{
  "num_hidden_layers": 12,
  "hidden_size": 384,
  "num_attention_heads": 6,
  "num_key_value_heads": 1,
  "head_dim": 64,
  "intermediate_size": 1536,
  "vocab_size": 2048,
  "hidden_act": "gelu",
  "norm": "layernorm",
  "norm_place": "pre",
  "norm_eps": 1e-06,
  "positions": "learned",
  "qk_norm": false,
  "attn_scale": 0.125,
  "bias": "none",
  "tie_word_embeddings": true,
  "parallel_block": false,
  "init": "normal",
  "init_std_qkv": 0.0181,
  "init_std_o": 0.0037,
  "init_std_up": 0.0181,
  "init_std_down": 0.0037,
  "optimizer": "muon_variant",
  "learning_rate": 0.00588,
  "lr_mult_o": 2.0,
  "beta1": 0.9,
  "lr_head": 0.00374,
  "max_grad_norm": 2.0,
  "warmup_steps": 200,
  "schedule": "wsd",
  "decay_fraction": 0.767,
  "decay_shape": "linear",
  "final_lr_fraction": 0.1,
  "batch_tokens": [16384, 32768, 65536, 131072],
  "max_seq_len": 512,
  "doc_mask": false,
  "train_tokens": 318200000,
  "max_steps": 5162,
  "dataset": "wikipedia_en"
}
Each number is 50 + 12 x the weight over its row's rms, rounded and kept within 0 to 99. Layers, rows and columns count from 0. The size before them is the row's rms in percent of the matrix's.

# layer 4 MLP down (transposed), 1536x384, rms 0.0173, rows 85-139, columns 0-63
097:79 56 52 42 44 64 68 58 56 61 51 72 52 41 54 37 50 48 48 58 65 72 51 50 53 37 56 55 43 46 51 64 59 51 54 26 41 60 53 66 37 66 49 49 52 35 58 37 59 61 72 62 59 64 55 53 58 42 64 44 56 64 65 69
092:47 37 61 55 44 59 55 70 50 58 64 56 59 45 72 54 50 47 59 53 48 73 48 32 51 29 54 58 51 54 46 47 58 48 32 69 64 57 73 87 53 47 54 41 58 55 59 38 64 47 50 46 63 77 78 47 52 45 53 78 37 52 37 32
087:47 57 45 35 63 48 53 37 56 58 38 62 40 51 55 56 68 47 45 61 48 25 52 58 36 34 35 50 53 35 35 44 51 64 40 53 56 32 63 63 28 65 62 40 57 47 51 38 66 47 46 45 29 30 68 60 41 52 46 71 65 56 58 45
090:49 48 56 48 46 46 42 45 26 34 49 44 51 54 67 46 54 56 39 47 51 42 47 52 51 54 67 42 47 52 57 51 66 30 25 63 55 52 72 58 44 56 65 58 37 58 50 43 44 52 48 69 55 70 26 68 64 24 37 47 60 58 57 29
090:45 56 60 41 63 54 68 59 52 29 42 84 49 47 58 54 64 49 47 37 48 23 66 68 53 48 56 59 44 49 54 31 53 72 39 72 31 65 69 35 49 30 29 65 60 58 70 40 46 62 54 45 41 42 42 61 59 41 51 50 62 55 39 60
111:49 51 46 51 74 66 61 40 53 64 41 76 27 39 48 46 37 51 43 50 54 40 55 62 38 62 43 49 50 47 34 43 53 37 50 51 62 51 61 60 37 49 41 56 64 71 38 60 43 76 29 46 33 58 45 44 64 36 53 33 33 47 28 46
086:58 60 41 36 31 38 43 58 46 52 51 55 31 56 46 54 75 40 65 80 69 22 49 51 45 49 73 61 62 64 44 42 57 25 53 38 26 71 67 52 75 51 79 35 33 56 45 43 76 41 58 41 56 70 58 48 58 74 41 46 46 48 44 55
077:70 58 57 56 40 42 56 56 60 42 52 65 44 41 59 52 51 39 17 54 55 50 53 76 56 67 57 55 26 48 69 39 38 34 69 65 44 44 43 58 52 34 76 35 54 54 49 42 41 34 25 60 66 53 48 45 69 51 40 55 31 39 41 50
111:56 47 66 54 35 42 51 34 60 52 37 47 40 58 45 40 71 48 54 53 45 57 66 40 73 55 56 45 45 49 50 44 63 33 56 43 44 50 54 66 36 61 51 44 38 43 43 31 42 51 58 52 64 46 32 51 60 45 67 43 28 47 61 49
100:61 66 54 51 66 27 32 60 50 50 44 52 46 38 45 32 57 46 50 37 49 55 43 69 44 67 48 53 53 33 39 49 48 39 54 62 57 41 55 37 58 55 41 34 47 24 38 58 70 46 44 37 37 30 72 61 51 61 60 50 58 54 59 45
088:59 76 46 61 46 49 43 42 67 36 51 52 41 38 60 72 43 52 49 65 70 59 53 71 34 56 52 63 62 64 46 66 49 64 42 39 33 44 83 44 76 45 55 47 35 35 46 42 47 14 49 62 54 48 56 60 43 47 60 57 48 51 59 64
113:46 36 82 65 64 46 56 52 45 38 42 49 66 46 53 57 61 66 63 76 45 46 56 69 41 50 44 60 50 43 43 23 60 49 51 71 59 40 61 26 50 53 33 33 66 55 54 35 43 40 39 30 58 53 52 63 57 40 59 60 36 66 36 47
089:49 42 43 76 62 36 49 37 55 50 47 64 45 50 41 54 59 59 50 90 50 54 43 59 40 48 52 44 42 71 60 48 54 38 44 52 52 42 39 61 44 67 50 31 64 53 68 74 31 48 57 41 34 73 54 48 52 60 85 52 42 42 42 33
113:66 45 72 63 54 32 42 67 58 65 42 54 32 66 37 52 56 33 75 46 50 65 61 42 46 29 40 52 39 72 64 53 42 55 66 57 59 40 49 59 45 57 37 52 45 51 54 48 35 29 37 66 69 40 52 54 31 34 44 74 36 36 58 45
076:59 48 60 59 50 64 57 28 36 34 59 36 56 43 50 37 55 49 56 38 34 57 49 51 57 51 57 57 60 35 71 70 24 32 37 44 50 45 57 71 52 55 54 54 56 45 51 46 71 44 30 46 47 53 65 57 41 73 43 53 47 54 59 52
106:57 47 45 49 55 56 47 68 72 43 56 31 54 52 43 58 58 59 58 49 48 56 55 39 60 61 73 43 66 23 51 48 18 55 42 77 63 48 55 46 40 52 49 74 54 59 53 51 51 24 49 40 45 43 56 44 58 54 55 35 51 55 58 57
109:32 32 45 37 51 58 55 53 63 45 28 80 35 36 48 52 69 47 32 71 49 53 50 69 66 71 31 47 58 39 41 59 62 51 46 53 42 63 44 51 51 53 65 54 48 37 38 35 54 46 50 42 56 40 61 54 58 25 52 67 43 47 43 45
101:37 68 35 43 38 46 55 47 46 38 38 68 30 39 45 44 80 55 49 44 51 65 61 48 37 47 46 61 55 53 49 60 30 47 50 49 30 35 48 51 18 61 39 38 48 53 64 60 61 49 79 55 38 31 46 55 40 50 42 92 42 30 60 64
086:32 53 48 54 57 52 38 38 38 35 65 42 46 40 70 60 82 49 56 46 41 44 55 40 59 42 43 42 74 22 25 59 42 52 31 37 61 69 71 46 62 63 41 73 42 56 50 44 56 33 42 51 36 59 41 53 76 38 50 45 64 62 39 50
113:39 41 43 66 60 33 35 58 52 53 62 58 36 51 39 37 51 71 44 45 64 51 58 33 31 71 51 33 49 60 50 64 53 47 39 55 36 66 42 57 60 47 64 51 32 39 36 42 59 43 15 63 47 29 48 57 56 47 59 46 44 51 30 38
114:38 51 48 51 47 54 68 32 60 39 57 48 50 39 44 27 77 38 41 43 49 59 44 62 56 50 58 46 40 47 30 54 60 28 56 32 65 60 61 55 61 35 56 29 51 54 41 64 56 55 48 47 61 72 52 55 46 45 48 51 32 34 44 60
118:35 46 47 58 39 54 43 42 51 55 48 53 30 83 58 63 47 82 36 63 50 72 40 47 58 53 36 40 60 44 55 38 46 49 56 68 59 47 31 54 39 54 45 35 59 46 44 44 45 51 72 33 58 55 45 62 48 65 68 40 49 67 57 56
098:42 43 55 43 47 37 54 75 31 51 64 50 65 61 28 39 58 22 19 60 48 48 39 56 41 50 51 56 52 43 45 56 37 58 50 36 59 77 38 52 54 42 39 79 30 35 50 28 14 51 43 57 43 52 50 55 43 33 62 33 56 49 56 23
105:51 51 48 48 72 64 47 43 74 58 30 38 64 28 49 56 55 35 51 40 52 36 55 58 28 33 52 63 40 71 29 40 63 81 54 43 53 48 49 35 46 49 57 58 32 50 67 44 49 59 70 47 39 46 70 57 76 62 52 51 60 46 40 14
115:51 29 53 37 43 67 33 42 58 57 53 50 59 42 42 33 74 50 46 51 54 84 63 59 66 51 43 79 73 52 65 46 44 55 23 33 64 39 40 63 45 45 71 49 41 40 63 39 31 60 41 39 50 65 60 32 71 42 48 37 59 62 49 48
100:55 59 69 62 29 36 44 54 44 51 48 52 44 44 33 35 60 66 39 43 71 33 32 70 51 36 49 66 47 54 49 45 37 27 40 43 65 59 39 47 46 51 72 52 49 71 41 62 27 56 27 51 64 63 51 69 50 70 58 43 25 47 63 61
092:58 60 41 41 57 58 65 74 52 51 38 66 33 55 60 23 44 62 54 30 54 61 62 49 39 47 57 45 27 50 50 62 50 44 61 46 36 46 35 34 60 55 26 62 72 31 60 17 51 47 55 63 45 50 54 55 62 47 58 48 54 36 24 56
139:32 18 51 43 64 57 62 42 63 63 42 33 67 45 64 60 48 41 52 72 51 58 58 33 89 61 58 61 43 20 31 54 64 53 60 43 69 35 45 40 48 36 51 68 31 64 42 28 40 57 48 53 35 71 52 50 47 24 35 36 49 67 56 40
078:67 64 36 51 50 29 53 52 17 52 60 55 54 29 40 50 40 64 37 53 49 52 48 45 45 41 57 65 67 46 80 44 68 51 39 71 28 48 67 22 61 45 47 49 33 48 35 67 31 68 63 57 31 60 79 66 89 52 45 49 50 62 48 66
105:55 36 59 36 35 54 88 62 51 55 51 76 76 45 47 58 46 57 65 40 51 57 43 57 61 48 37 42 43 24 39 46 31 62 53 51 31 63 32 51 67 32 27 58 47 39 46 62 42 44 31 25 54 44 52 76 19 62 54 48 55 57 29 48
081:39 47 28 43 56 59 52 51 58 62 44 59 42 60 47 52 48 44 51 55 22 42 44 39 43 61 44 45 41 34 54 43 42 50 59 60 69 85 36 58 52 36 44 43 52 37 39 67 40 44 49 43 56 44 53 30 37 56 39 40 28 44 31 64
067:53 55 60 39 51 44 66 60 34 68 50 44 46 68 28 31 48 61 49 50 34 57 56 59 59 57 40 50 40 60 44 59 61 48 46 66 56 50 57 56 57 51 48 60 43 55 30 42 60 52 57 41 55 49 45 66 65 62 46 47 58 40 49 34
090:48 49 43 31 28 44 41 57 69 36 54 40 57 37 72 52 66 86 53 41 48 41 58 61 51 63 32 62 48 51 56 40 61 36 58 73 53 57 52 52 55 47 35 60 32 42 38 70 28 66 44 25 46 56 38 48 57 63 85 39 48 64 51 56
108:57 69 45 39 29 34 64 43 63 60 61 45 30 33 47 62 64 41 54 35 42 66 35 60 76 52 60 56 48 38 59 49 51 44 45 41 55 53 26 40 49 55 37 49 74 45 49 38 54 48 52 66 61 65 39 58 44 51 52 41 40 45 41 50
090:64 52 49 43 66 42 36 74 58 61 38 50 46 45 72 45 45 34 70 30 51 72 40 54 70 42 65 24 61 33 34 29 50 31 35 59 48 40 49 51 75 30 29 45 61 63 39 51 59 38 21 64 56 63 45 61 70 36 44 59 52 45 37 57
096:75 32 65 76 62 46 51 66 66 46 41 75 49 68 37 62 53 58 47 34 46 60 51 45 45 68 60 53 46 44 51 44 31 62 49 56 55 42 41 51 66 63 18 51 50 50 58 55 40 45 57 57 32 58 52 38 50 63 49 68 70 53 56 55
092:56 44 41 67 63 38 70 64 44 71 55 65 52 34 41 34 51 50 39 57 62 62 33 52 55 43 64 56 56 49 56 51 67 66 55 37 39 62 49 44 45 42 52 66 61 52 63 46 36 39 41 28 46 35 79 51 48 36 47 49 52 37 57 28
109:57 52 50 50 69 55 77 43 39 44 38 48 39 73 61 68 40 57 51 59 54 39 42 44 38 56 37 41 52 71 42 75 42 50 24 52 57 61 65 47 63 40 54 58 41 64 37 46 46 45 45 49 30 60 60 36 53 60 64 78 25 35 63 67
120:35 55 41 52 62 37 60 18 51 54 48 52 44 53 55 42 49 49 59 44 37 67 55 61 51 72 61 57 62 75 47 45 45 60 53 71 41 52 34 26 55 48 61 19 51 61 44 36 51 64 48 32 32 51 68 41 57 78 57 47 40 32 51 64
113:48 49 51 43 64 45 49 40 52 59 27 70 55 60 47 42 59 51 58 64 50 45 59 56 27 51 42 61 60 52 63 42 67 45 36 56 48 32 45 38 40 59 40 49 53 44 47 61 50 43 45 41 51 45 58 55 63 35 35 41 62 56 59 49
109:58 51 45 45 42 61 52 67 29 56 42 47 62 21 56 43 53 58 55 60 50 28 44 33 42 45 41 47 45 44 51 62 62 67 56 62 47 39 72 48 68 75 62 63 47 46 31 60 59 67 56 52 60 46 60 49 75 36 42 55 56 46 59 53
106:50 33 55 60 54 65 61 35 34 55 48 53 53 74 64 40 59 54 33 45 53 56 33 89 47 58 44 59 57 41 31 58 42 61 50 42 45 54 53 45 43 22 53 61 35 62 43 53 50 68 50 47 70 42 48 32 33 74 68 55 60 50 58 22
136:65 49 46 65 58 75 83 55 57 72 60 69 42 55 57 69 43 62 74 47 51 44 59 10 67 49 57 39 55 47 48 38 38 41 70 71 61 36 52 56 45 31 57 64 37 45 53 41 39 56 62 37 38 70 49 40 75 46 40 47 63 74 36 63
087:65 81 35 56 23 39 63 52 34 66 52 53 50 43 53 35 52 71 44 59 36 61 54 17 35 51 53 29 61 79 37 39 73 36 35 53 53 55 62 42 52 54 67 44 55 12 64 65 49 33 46 46 67 54 50 50 60 47 26 42 38 62 44 54
103:32 38 38 60 40 41 48 68 48 42 44 28 62 42 56 40 56 43 60 55 70 47 22 41 32 48 28 64 73 46 55 58 37 49 49 37 48 58 67 30 57 34 61 51 43 71 55 45 59 63 44 58 52 50 54 52 80 75 65 48 40 38 42 54
118:57 61 38 56 58 42 76 64 53 61 50 65 80 53 28 58 46 59 58 35 41 64 54 55 29 65 73 65 64 50 74 30 35 86 48 57 30 44 63 43 23 48 39 53 51 74 48 61 36 61 44 27 40 55 58 56 54 68 60 59 49 64 63 86
113:62 65 56 47 47 29 52 48 52 53 62 49 57 54 30 54 37 66 37 49 47 34 39 68 39 55 45 31 34 56 50 66 63 50 51 46 43 63 76 41 53 53 28 50 38 68 56 45 41 61 30 41 52 65 58 50 78 44 60 59 51 68 51 26
097:53 48 61 67 48 42 48 67 58 55 38 24 46 37 42 61 49 65 42 48 41 56 28 53 55 36 35 38 51 51 44 41 53 50 48 72 49 44 51 36 66 51 59 49 52 32 74 54 67 22 37 66 41 45 51 37 31 47 45 45 63 54 41 56
105:53 46 58 73 60 54 55 63 66 40 74 50 33 53 33 67 57 52 64 62 47 71 43 49 50 38 57 35 66 50 43 45 73 66 37 79 53 37 37 42 61 47 40 25 66 50 44 57 69 61 38 61 36 57 66 46 49 49 48 37 33 55 64 45
103:50 66 55 70 25 52 48 56 55 42 51 52 60 60 54 51 34 48 60 56 64 39 53 49 58 55 51 45 61 55 44 27 56 52 62 52 40 54 66 67 59 28 53 52 26 47 79 51 62 59 44 45 62 69 44 59 45 49 57 53 51 59 34 52
105:37 42 54 33 37 26 49 47 18 49 64 34 65 59 45 49 52 61 46 31 36 49 59 66 60 34 63 53 42 39 44 38 51 69 54 54 50 67 59 51 61 48 27 54 35 51 54 35 58 53 37 43 55 42 42 60 74 46 51 42 36 55 56 54
077:50 47 43 48 34 86 52 43 70 46 60 77 47 49 45 57 18 48 80 47 54 61 46 48 47 39 46 54 32 47 43 42 50 52 58 41 42 47 43 54 62 64 66 46 55 49 44 41 29 64 48 58 58 56 55 33 48 50 34 36 38 60 20 63
090:07 53 63 58 27 62 25 60 27 67 55 65 42 54 47 47 46 51 45 56 46 50 45 44 63 56 45 57 24 56 46 58 45 53 58 57 58 63 44 48 46 41 56 35 61 35 67 47 39 50 48 43 65 61 37 57 50 57 50 43 52 37 50 67
086:46 54 50 42 69 62 57 43 30 59 57 39 41 42 62 68 48 61 51 49 55 40 54 46 74 46 46 56 55 29 28 44 47 62 49 45 48 56 54 39 62 42 38 62 64 35 78 52 37 75 56 73 54 47 73 61 38 60 43 52 64 52 34 63
105:50 57 29 42 56 32 52 52 36 61 53 53 55 60 39 41 60 57 47 47 68 51 36 56 33 53 44 37 58 60 49 54 45 52 39 35 57 46 53 47 55 35 57 44 40 36 41 62 28 64 52 51 60 50 62 34 29 48 52 39 46 55 37 48
# layer 4 MLP up, 1536x384, rms 0.0708, rows 86-139, columns 0-63
090:55 59 62 51 65 61 71 54 62 47 26 51 56 58 44 56 48 48 46 45 58 52 50 48 61 61 41 48 57 70 55 21 38 48 29 43 56 58 50 51 58 39 38 51 51 10 36 35 44 40 56 43 33 39 29 55 35 63 50 51 39 46 54 49
090:37 39 44 52 52 42 50 35 54 50 40 38 47 52 52 57 46 41 46 53 49 59 47 37 24 43 62 64 79 38 47 59 48 40 65 33 34 36 55 46 65 57 58 37 47 65 49 52 44 58 58 43 65 46 79 48 58 47 43 41 57 59 69 70
104:43 51 37 51 59 36 20 51 73 41 63 45 53 37 36 35 54 59 53 63 52 55 67 46 48 49 44 38 54 51 49 41 70 64 45 49 61 38 50 61 36 33 49 44 44 59 64 40 51 28 46 40 39 49 48 69 29 54 61 34 65 43 31 62
095:57 58 42 43 42 51 38 68 61 50 63 46 64 42 51 38 40 54 62 42 65 31 50 50 33 62 24 38 32 72 54 40 55 53 40 37 44 49 32 50 58 43 50 50 53 37 64 50 59 63 51 64 62 36 70 44 36 55 52 50 58 24 68 46
106:41 55 43 56 50 69 54 35 56 48 32 42 38 46 40 27 59 48 26 72 46 54 44 60 50 52 57 40 73 63 55 65 50 51 64 53 50 54 57 31 66 44 49 65 41 47 47 71 58 59 54 53 70 67 53 59 45 57 72 36 46 70 58 38
090:33 47 52 72 71 53 36 34 73 50 57 37 54 46 41 59 54 60 44 30 52 43 62 69 60 50 30 46 51 42 62 36 46 67 57 17 53 51 46 49 30 47 51 62 55 51 44 41 55 55 47 34 58 47 40 50 44 25 51 36 68 43 35 28
083:48 27 65 26 42 36 27 46 42 30 50 66 61 48 48 52 55 33 43 42 54 40 53 67 51 83 44 63 68 70 36 59 52 42 35 57 48 54 52 50 63 62 39 42 45 49 51 54 42 48 34 41 49 41 42 55 45 42 44 59 69 50 62 35
107:31 40 62 62 56 20 64 59 46 57 52 52 25 60 47 57 38 50 45 14 43 52 51 57 44 47 52 44 64 59 26 38 46 39 78 55 43 24 53 55 33 45 53 43 53 56 49 41 46 42 67 42 41 54 64 63 72 43 43 39 55 50 47 38
100:44 41 38 49 56 47 61 43 57 47 56 29 49 52 32 39 35 78 46 44 51 44 35 42 34 53 49 50 49 42 18 36 29 34 68 65 56 64 37 50 57 42 71 43 55 51 55 37 85 49 66 23 69 65 58 31 67 68 57 40 56 50 45 58
092:40 39 64 59 68 65 69 29 46 42 37 55 48 64 50 40 77 18 68 38 48 41 52 53 52 34 51 36 74 37 45 36 45 42 49 42 58 49 43 54 62 30 36 50 47 56 52 57 53 83 55 42 66 60 55 42 56 43 31 57 46 59 34 36
104:71 43 64 66 51 52 57 45 48 30 61 48 34 49 48 55 42 39 54 56 67 35 53 61 35 35 48 53 54 52 58 30 46 59 49 63 77 37 45 40 52 48 59 50 66 45 50 32 38 57 39 53 57 49 48 42 71 51 40 45 45 75 51 27
087:53 52 77 62 57 52 59 46 36 40 33 45 66 63 43 51 55 68 36 62 36 38 56 57 47 56 51 29 51 37 50 47 53 56 58 57 45 71 64 57 60 67 39 61 54 57 34 58 68 49 27 61 67 48 52 67 64 71 52 57 63 48 49 44
102:36 48 46 63 58 51 61 45 48 74 46 27 56 57 38 53 46 71 30 50 37 59 53 59 46 58 56 42 64 39 18 36 44 38 60 40 62 55 43 62 45 60 48 59 42 44 44 56 53 45 48 49 36 81 49 62 69 31 33 33 58 42 56 66
079:59 31 39 57 52 59 48 51 31 43 54 51 39 63 33 50 72 78 42 74 54 58 54 52 60 67 57 58 62 52 55 63 52 41 68 44 59 73 30 43 37 33 49 55 64 53 50 54 53 36 47 45 44 56 50 64 55 54 50 38 47 53 57 62
109:49 51 28 78 54 51 54 62 56 53 65 61 46 75 42 43 49 43 56 50 22 53 54 51 60 42 59 24 82 29 53 34 42 48 38 59 55 69 49 49 31 59 32 54 49 47 36 55 33 58 42 45 42 23 37 55 55 51 55 23 43 47 51 48
101:40 53 49 50 62 31 76 41 53 64 48 42 74 40 50 56 30 46 50 20 46 47 35 32 31 62 50 64 68 55 45 70 33 36 51 39 64 42 55 57 54 41 55 64 70 78 42 34 45 39 70 54 46 73 65 54 47 49 64 16 40 32 57 62
097:37 52 42 81 40 62 31 48 62 44 61 55 62 27 39 67 42 44 46 55 56 53 65 59 52 50 47 38 57 43 67 35 47 57 60 47 32 37 34 46 65 48 67 50 36 32 46 44 50 31 57 52 45 52 38 18 60 52 38 56 52 54 51 67
096:65 51 26 34 49 57 43 48 58 49 52 30 51 76 58 64 34 54 32 49 63 63 36 62 53 52 39 48 40 45 75 50 49 51 59 20 31 56 48 59 49 50 61 62 42 59 56 53 34 76 61 49 43 56 64 41 48 37 53 54 54 59 58 48
116:49 41 59 47 46 37 36 44 63 33 68 67 35 51 33 42 52 28 58 37 57 42 49 60 27 63 50 38 63 33 32 44 44 58 58 51 56 45 41 60 48 76 37 52 41 55 38 37 47 47 47 48 38 40 68 52 59 51 36 41 27 51 49 55
104:60 38 25 49 55 47 48 73 41 59 59 48 38 51 73 33 20 53 25 52 27 35 57 59 62 22 55 62 38 62 48 40 66 50 34 76 71 43 29 64 51 66 55 67 57 56 53 39 32 40 49 54 33 63 60 51 40 51 31 73 65 45 50 56
117:33 49 66 69 56 46 53 51 60 52 40 66 66 66 30 58 49 59 33 41 51 50 43 69 45 63 30 46 59 46 47 52 56 50 43 34 50 55 31 59 71 43 30 41 65 46 64 45 34 63 63 36 70 65 35 81 50 45 37 24 45 49 68 36
099:43 64 42 74 45 30 49 51 17 64 40 56 38 31 42 61 39 59 51 77 39 65 47 50 72 49 37 68 57 35 24 53 50 63 65 68 53 61 64 43 52 21 37 35 45 36 63 42 53 58 74 44 54 62 42 50 52 43 53 49 68 63 75 50
105:41 62 54 48 50 69 48 55 24 65 40 53 55 20 56 45 46 57 56 59 01 22 64 34 64 33 74 40 31 65 61 59 45 47 48 62 61 59 48 40 48 55 63 73 60 46 29 55 59 62 49 40 48 64 46 52 64 39 45 42 56 52 18 48
114:43 65 42 32 54 51 74 39 54 31 56 46 43 87 37 42 61 50 43 32 61 31 55 37 58 60 44 34 73 51 51 66 32 24 38 61 41 50 47 72 68 42 48 59 57 41 30 39 56 41 71 37 51 59 45 38 53 48 47 53 56 61 46 38
099:59 79 36 59 58 46 58 39 40 28 39 33 70 40 35 54 60 65 56 34 55 27 65 56 38 42 42 36 36 65 40 62 48 47 37 54 36 53 40 51 50 56 66 43 65 62 66 65 73 34 38 49 34 65 62 41 56 21 48 43 57 52 22 33
096:22 56 68 60 57 46 19 61 43 42 50 39 61 60 35 58 60 45 40 53 50 62 27 68 48 50 50 74 37 66 46 45 59 62 48 34 56 75 42 56 42 40 38 57 51 37 46 54 57 34 49 67 24 47 63 36 50 51 54 74 49 26 52 47
120:41 62 46 65 37 47 38 63 26 27 53 35 28 68 34 41 67 33 28 35 44 46 63 58 52 48 28 51 61 90 64 52 32 51 38 45 29 67 53 58 50 58 54 32 65 46 65 59 39 36 71 76 68 52 59 59 30 55 65 70 62 57 32 59
080:58 40 39 53 23 41 40 48 26 34 61 58 46 42 65 56 54 49 50 66 62 53 51 56 25 58 37 51 38 38 23 37 36 47 59 43 40 43 28 48 51 48 50 69 59 58 63 33 52 63 30 23 55 49 42 51 50 55 46 48 33 55 46 61
096:34 50 78 55 58 67 55 40 37 46 53 57 69 36 37 35 34 62 63 50 47 45 56 40 55 47 59 47 62 34 48 71 19 53 49 34 50 53 38 57 65 34 59 49 70 35 59 58 53 46 49 55 56 37 47 36 53 48 58 37 66 59 56 32
086:57 52 49 48 63 58 36 44 56 51 55 38 40 38 65 38 46 46 33 42 61 63 40 47 64 49 47 38 47 43 69 34 35 32 63 59 47 36 39 42 53 56 30 42 53 53 65 43 66 54 58 40 58 54 42 69 58 54 52 46 70 71 45 54
070:38 34 29 66 72 67 59 44 55 53 52 57 56 36 55 52 51 65 37 73 47 54 43 54 27 56 63 31 64 46 40 63 42 43 54 68 46 55 61 15 49 71 48 53 63 57 39 58 54 63 40 41 50 44 66 60 44 56 38 50 45 89 48 46
102:48 64 60 23 50 43 30 47 53 52 62 50 65 61 48 54 49 44 47 59 39 46 54 51 31 45 60 46 48 59 46 67 52 60 50 45 50 28 60 45 52 53 76 33 50 56 54 58 54 33 41 55 75 41 66 33 43 51 36 55 47 46 40 64
102:43 63 60 15 50 53 55 58 59 46 43 45 49 47 67 22 47 46 39 49 55 58 42 55 45 43 41 48 51 46 47 43 48 70 64 46 26 65 47 57 61 69 52 65 51 49 25 70 56 53 55 60 51 35 75 58 49 74 59 43 65 70 48 27
096:44 25 49 56 53 56 44 34 37 40 42 67 18 66 36 60 58 43 37 50 65 47 63 69 42 61 65 47 50 39 55 72 57 46 34 56 37 39 51 67 31 60 35 51 39 55 43 55 36 54 43 49 31 56 49 51 40 48 52 66 63 59 52 66
097:48 51 58 73 25 62 73 52 53 44 62 65 38 59 52 74 57 64 69 29 44 37 34 31 48 51 41 56 60 61 73 61 62 30 47 41 50 52 46 39 52 49 35 55 42 38 37 27 71 47 13 34 48 57 46 27 49 50 51 55 48 43 46 48
096:31 37 54 68 63 68 41 36 57 61 62 36 37 48 56 39 45 44 69 24 41 66 48 45 48 35 58 49 54 52 59 53 31 45 63 52 46 56 43 28 50 60 54 39 56 44 45 37 52 50 44 52 53 45 56 60 55 38 52 48 50 73 48 51
109:42 37 45 59 72 60 51 32 50 46 38 41 61 49 39 66 40 41 48 57 45 35 64 52 49 59 48 62 34 57 48 37 58 51 44 36 47 45 44 38 77 50 54 55 29 74 65 48 55 56 61 52 56 62 64 63 54 48 38 53 52 66 42 13
111:42 52 42 44 68 50 56 32 35 37 57 47 48 54 57 65 66 32 29 39 26 64 77 36 52 69 46 35 52 45 46 41 26 45 23 60 62 49 65 48 31 54 53 37 61 38 56 39 63 42 43 52 21 41 45 44 29 38 49 18 57 51 47 48
106:56 42 67 45 70 31 39 55 44 45 66 48 51 52 46 30 63 54 34 55 68 39 61 37 45 39 62 43 38 49 50 33 43 47 35 52 53 62 38 54 49 56 23 60 71 65 32 70 27 24 24 50 67 65 30 42 79 50 63 31 66 40 42 51
107:46 33 55 60 62 58 63 49 65 49 54 47 39 49 59 38 35 34 43 50 61 58 66 74 53 24 50 38 37 61 55 89 49 46 49 67 65 56 49 57 48 44 43 68 54 69 53 55 47 35 44 52 45 49 39 48 54 62 52 58 41 39 41 38
104:30 54 32 49 56 48 49 50 57 65 78 31 60 53 43 45 61 52 34 43 50 65 61 49 48 54 54 71 46 30 49 65 55 47 40 40 55 40 68 57 35 54 57 52 40 44 53 43 52 32 54 63 40 59 52 44 62 47 71 65 32 54 49 55
119:45 65 37 58 43 42 47 62 69 36 55 32 37 28 51 59 69 39 45 47 52 51 52 43 49 57 33 60 55 52 52 51 53 73 34 37 24 50 52 47 51 57 43 56 54 57 55 29 55 41 64 68 79 58 32 48 19 38 43 52 78 46 44 49
091:35 41 66 63 33 56 65 46 50 46 29 43 58 68 40 45 54 46 48 46 64 56 42 57 57 25 62 56 37 57 47 50 46 64 52 63 77 48 59 55 55 38 62 49 57 62 52 48 43 33 46 28 48 48 50 49 53 45 58 71 55 54 40 58
101:57 68 62 46 18 56 50 56 40 49 28 58 77 51 58 31 50 50 59 31 37 55 65 64 44 21 66 48 33 51 41 41 57 58 61 51 27 52 56 58 66 80 44 51 63 35 55 72 55 48 56 54 66 54 56 58 43 45 24 24 68 40 47 53
118:62 62 40 59 36 65 48 33 62 77 57 40 58 39 43 47 35 49 42 60 41 65 61 49 66 62 42 59 47 49 50 81 42 36 63 46 60 53 82 55 34 73 49 52 32 31 62 41 47 63 53 41 58 51 61 49 48 58 44 61 57 39 47 38
108:45 25 59 24 56 39 59 36 56 60 53 51 39 45 62 39 56 46 44 58 56 54 40 37 46 53 43 19 44 48 63 36 57 59 47 73 47 42 50 54 52 44 39 62 50 56 54 63 62 53 41 35 43 30 55 56 41 54 52 40 40 56 49 43
097:27 30 55 64 32 51 38 59 48 60 69 66 39 55 51 42 45 58 39 45 54 51 62 67 44 51 33 33 53 68 60 27 54 37 45 32 55 61 43 76 68 74 33 55 63 70 33 32 55 48 60 71 64 59 40 30 42 47 71 43 30 54 50 63
102:41 65 38 48 53 58 56 55 65 61 54 49 46 53 48 61 63 47 46 27 45 36 73 23 52 49 56 45 22 32 61 57 47 63 56 45 83 48 45 51 44 38 56 81 46 64 39 52 53 65 43 64 65 40 49 40 37 39 43 34 46 52 69 47
114:46 32 47 48 51 48 65 30 42 38 43 50 59 54 52 54 21 36 66 33 34 67 54 61 48 54 32 42 47 46 34 60 60 74 46 56 71 54 39 48 54 46 44 46 56 44 51 22 53 60 62 52 39 52 24 76 62 63 61 47 46 16 63 32
111:60 34 48 20 45 45 63 55 55 51 63 36 43 45 73 48 23 67 38 68 36 38 33 36 58 56 28 78 45 48 50 55 60 38 42 50 49 63 52 60 56 37 43 61 68 44 55 48 50 55 46 28 43 50 38 67 73 28 47 43 64 42 57 54
089:57 38 60 50 56 20 62 62 21 40 46 35 52 25 40 41 73 43 61 39 62 29 42 48 53 54 40 64 50 72 51 65 49 35 56 43 64 44 46 52 50 51 51 60 32 49 45 40 37 40 29 48 40 77 44 35 44 53 66 60 60 49 72 44
089:32 70 51 50 43 62 49 50 58 62 44 33 44 34 48 69 38 45 76 48 65 48 44 57 45 61 56 18 59 51 76 50 39 53 21 66 48 58 41 59 32 40 38 51 57 42 36 56 36 30 71 67 66 57 50 39 40 54 31 50 65 41 44 51
101:41 65 57 59 47 53 59 54 53 53 73 45 38 63 37 46 48 54 60 59 43 72 53 62 32 27 61 53 50 52 46 40 54 62 53 64 58 37 58 69 53 58 54 59 48 23 40 61 43 32 46 21 32 46 47 42 56 74 69 31 39 43 36 52
110:49 34 33 58 71 41 30 51 63 35 34 54 37 53 39 59 43 58 39 43 58 33 45 60 46 53 45 45 83 60 44 48 64 43 45 45 58 37 50 50 47 79 49 73 52 66 42 67 44 48 46 42 63 44 45 47 63 44 56 46 44 51 42 48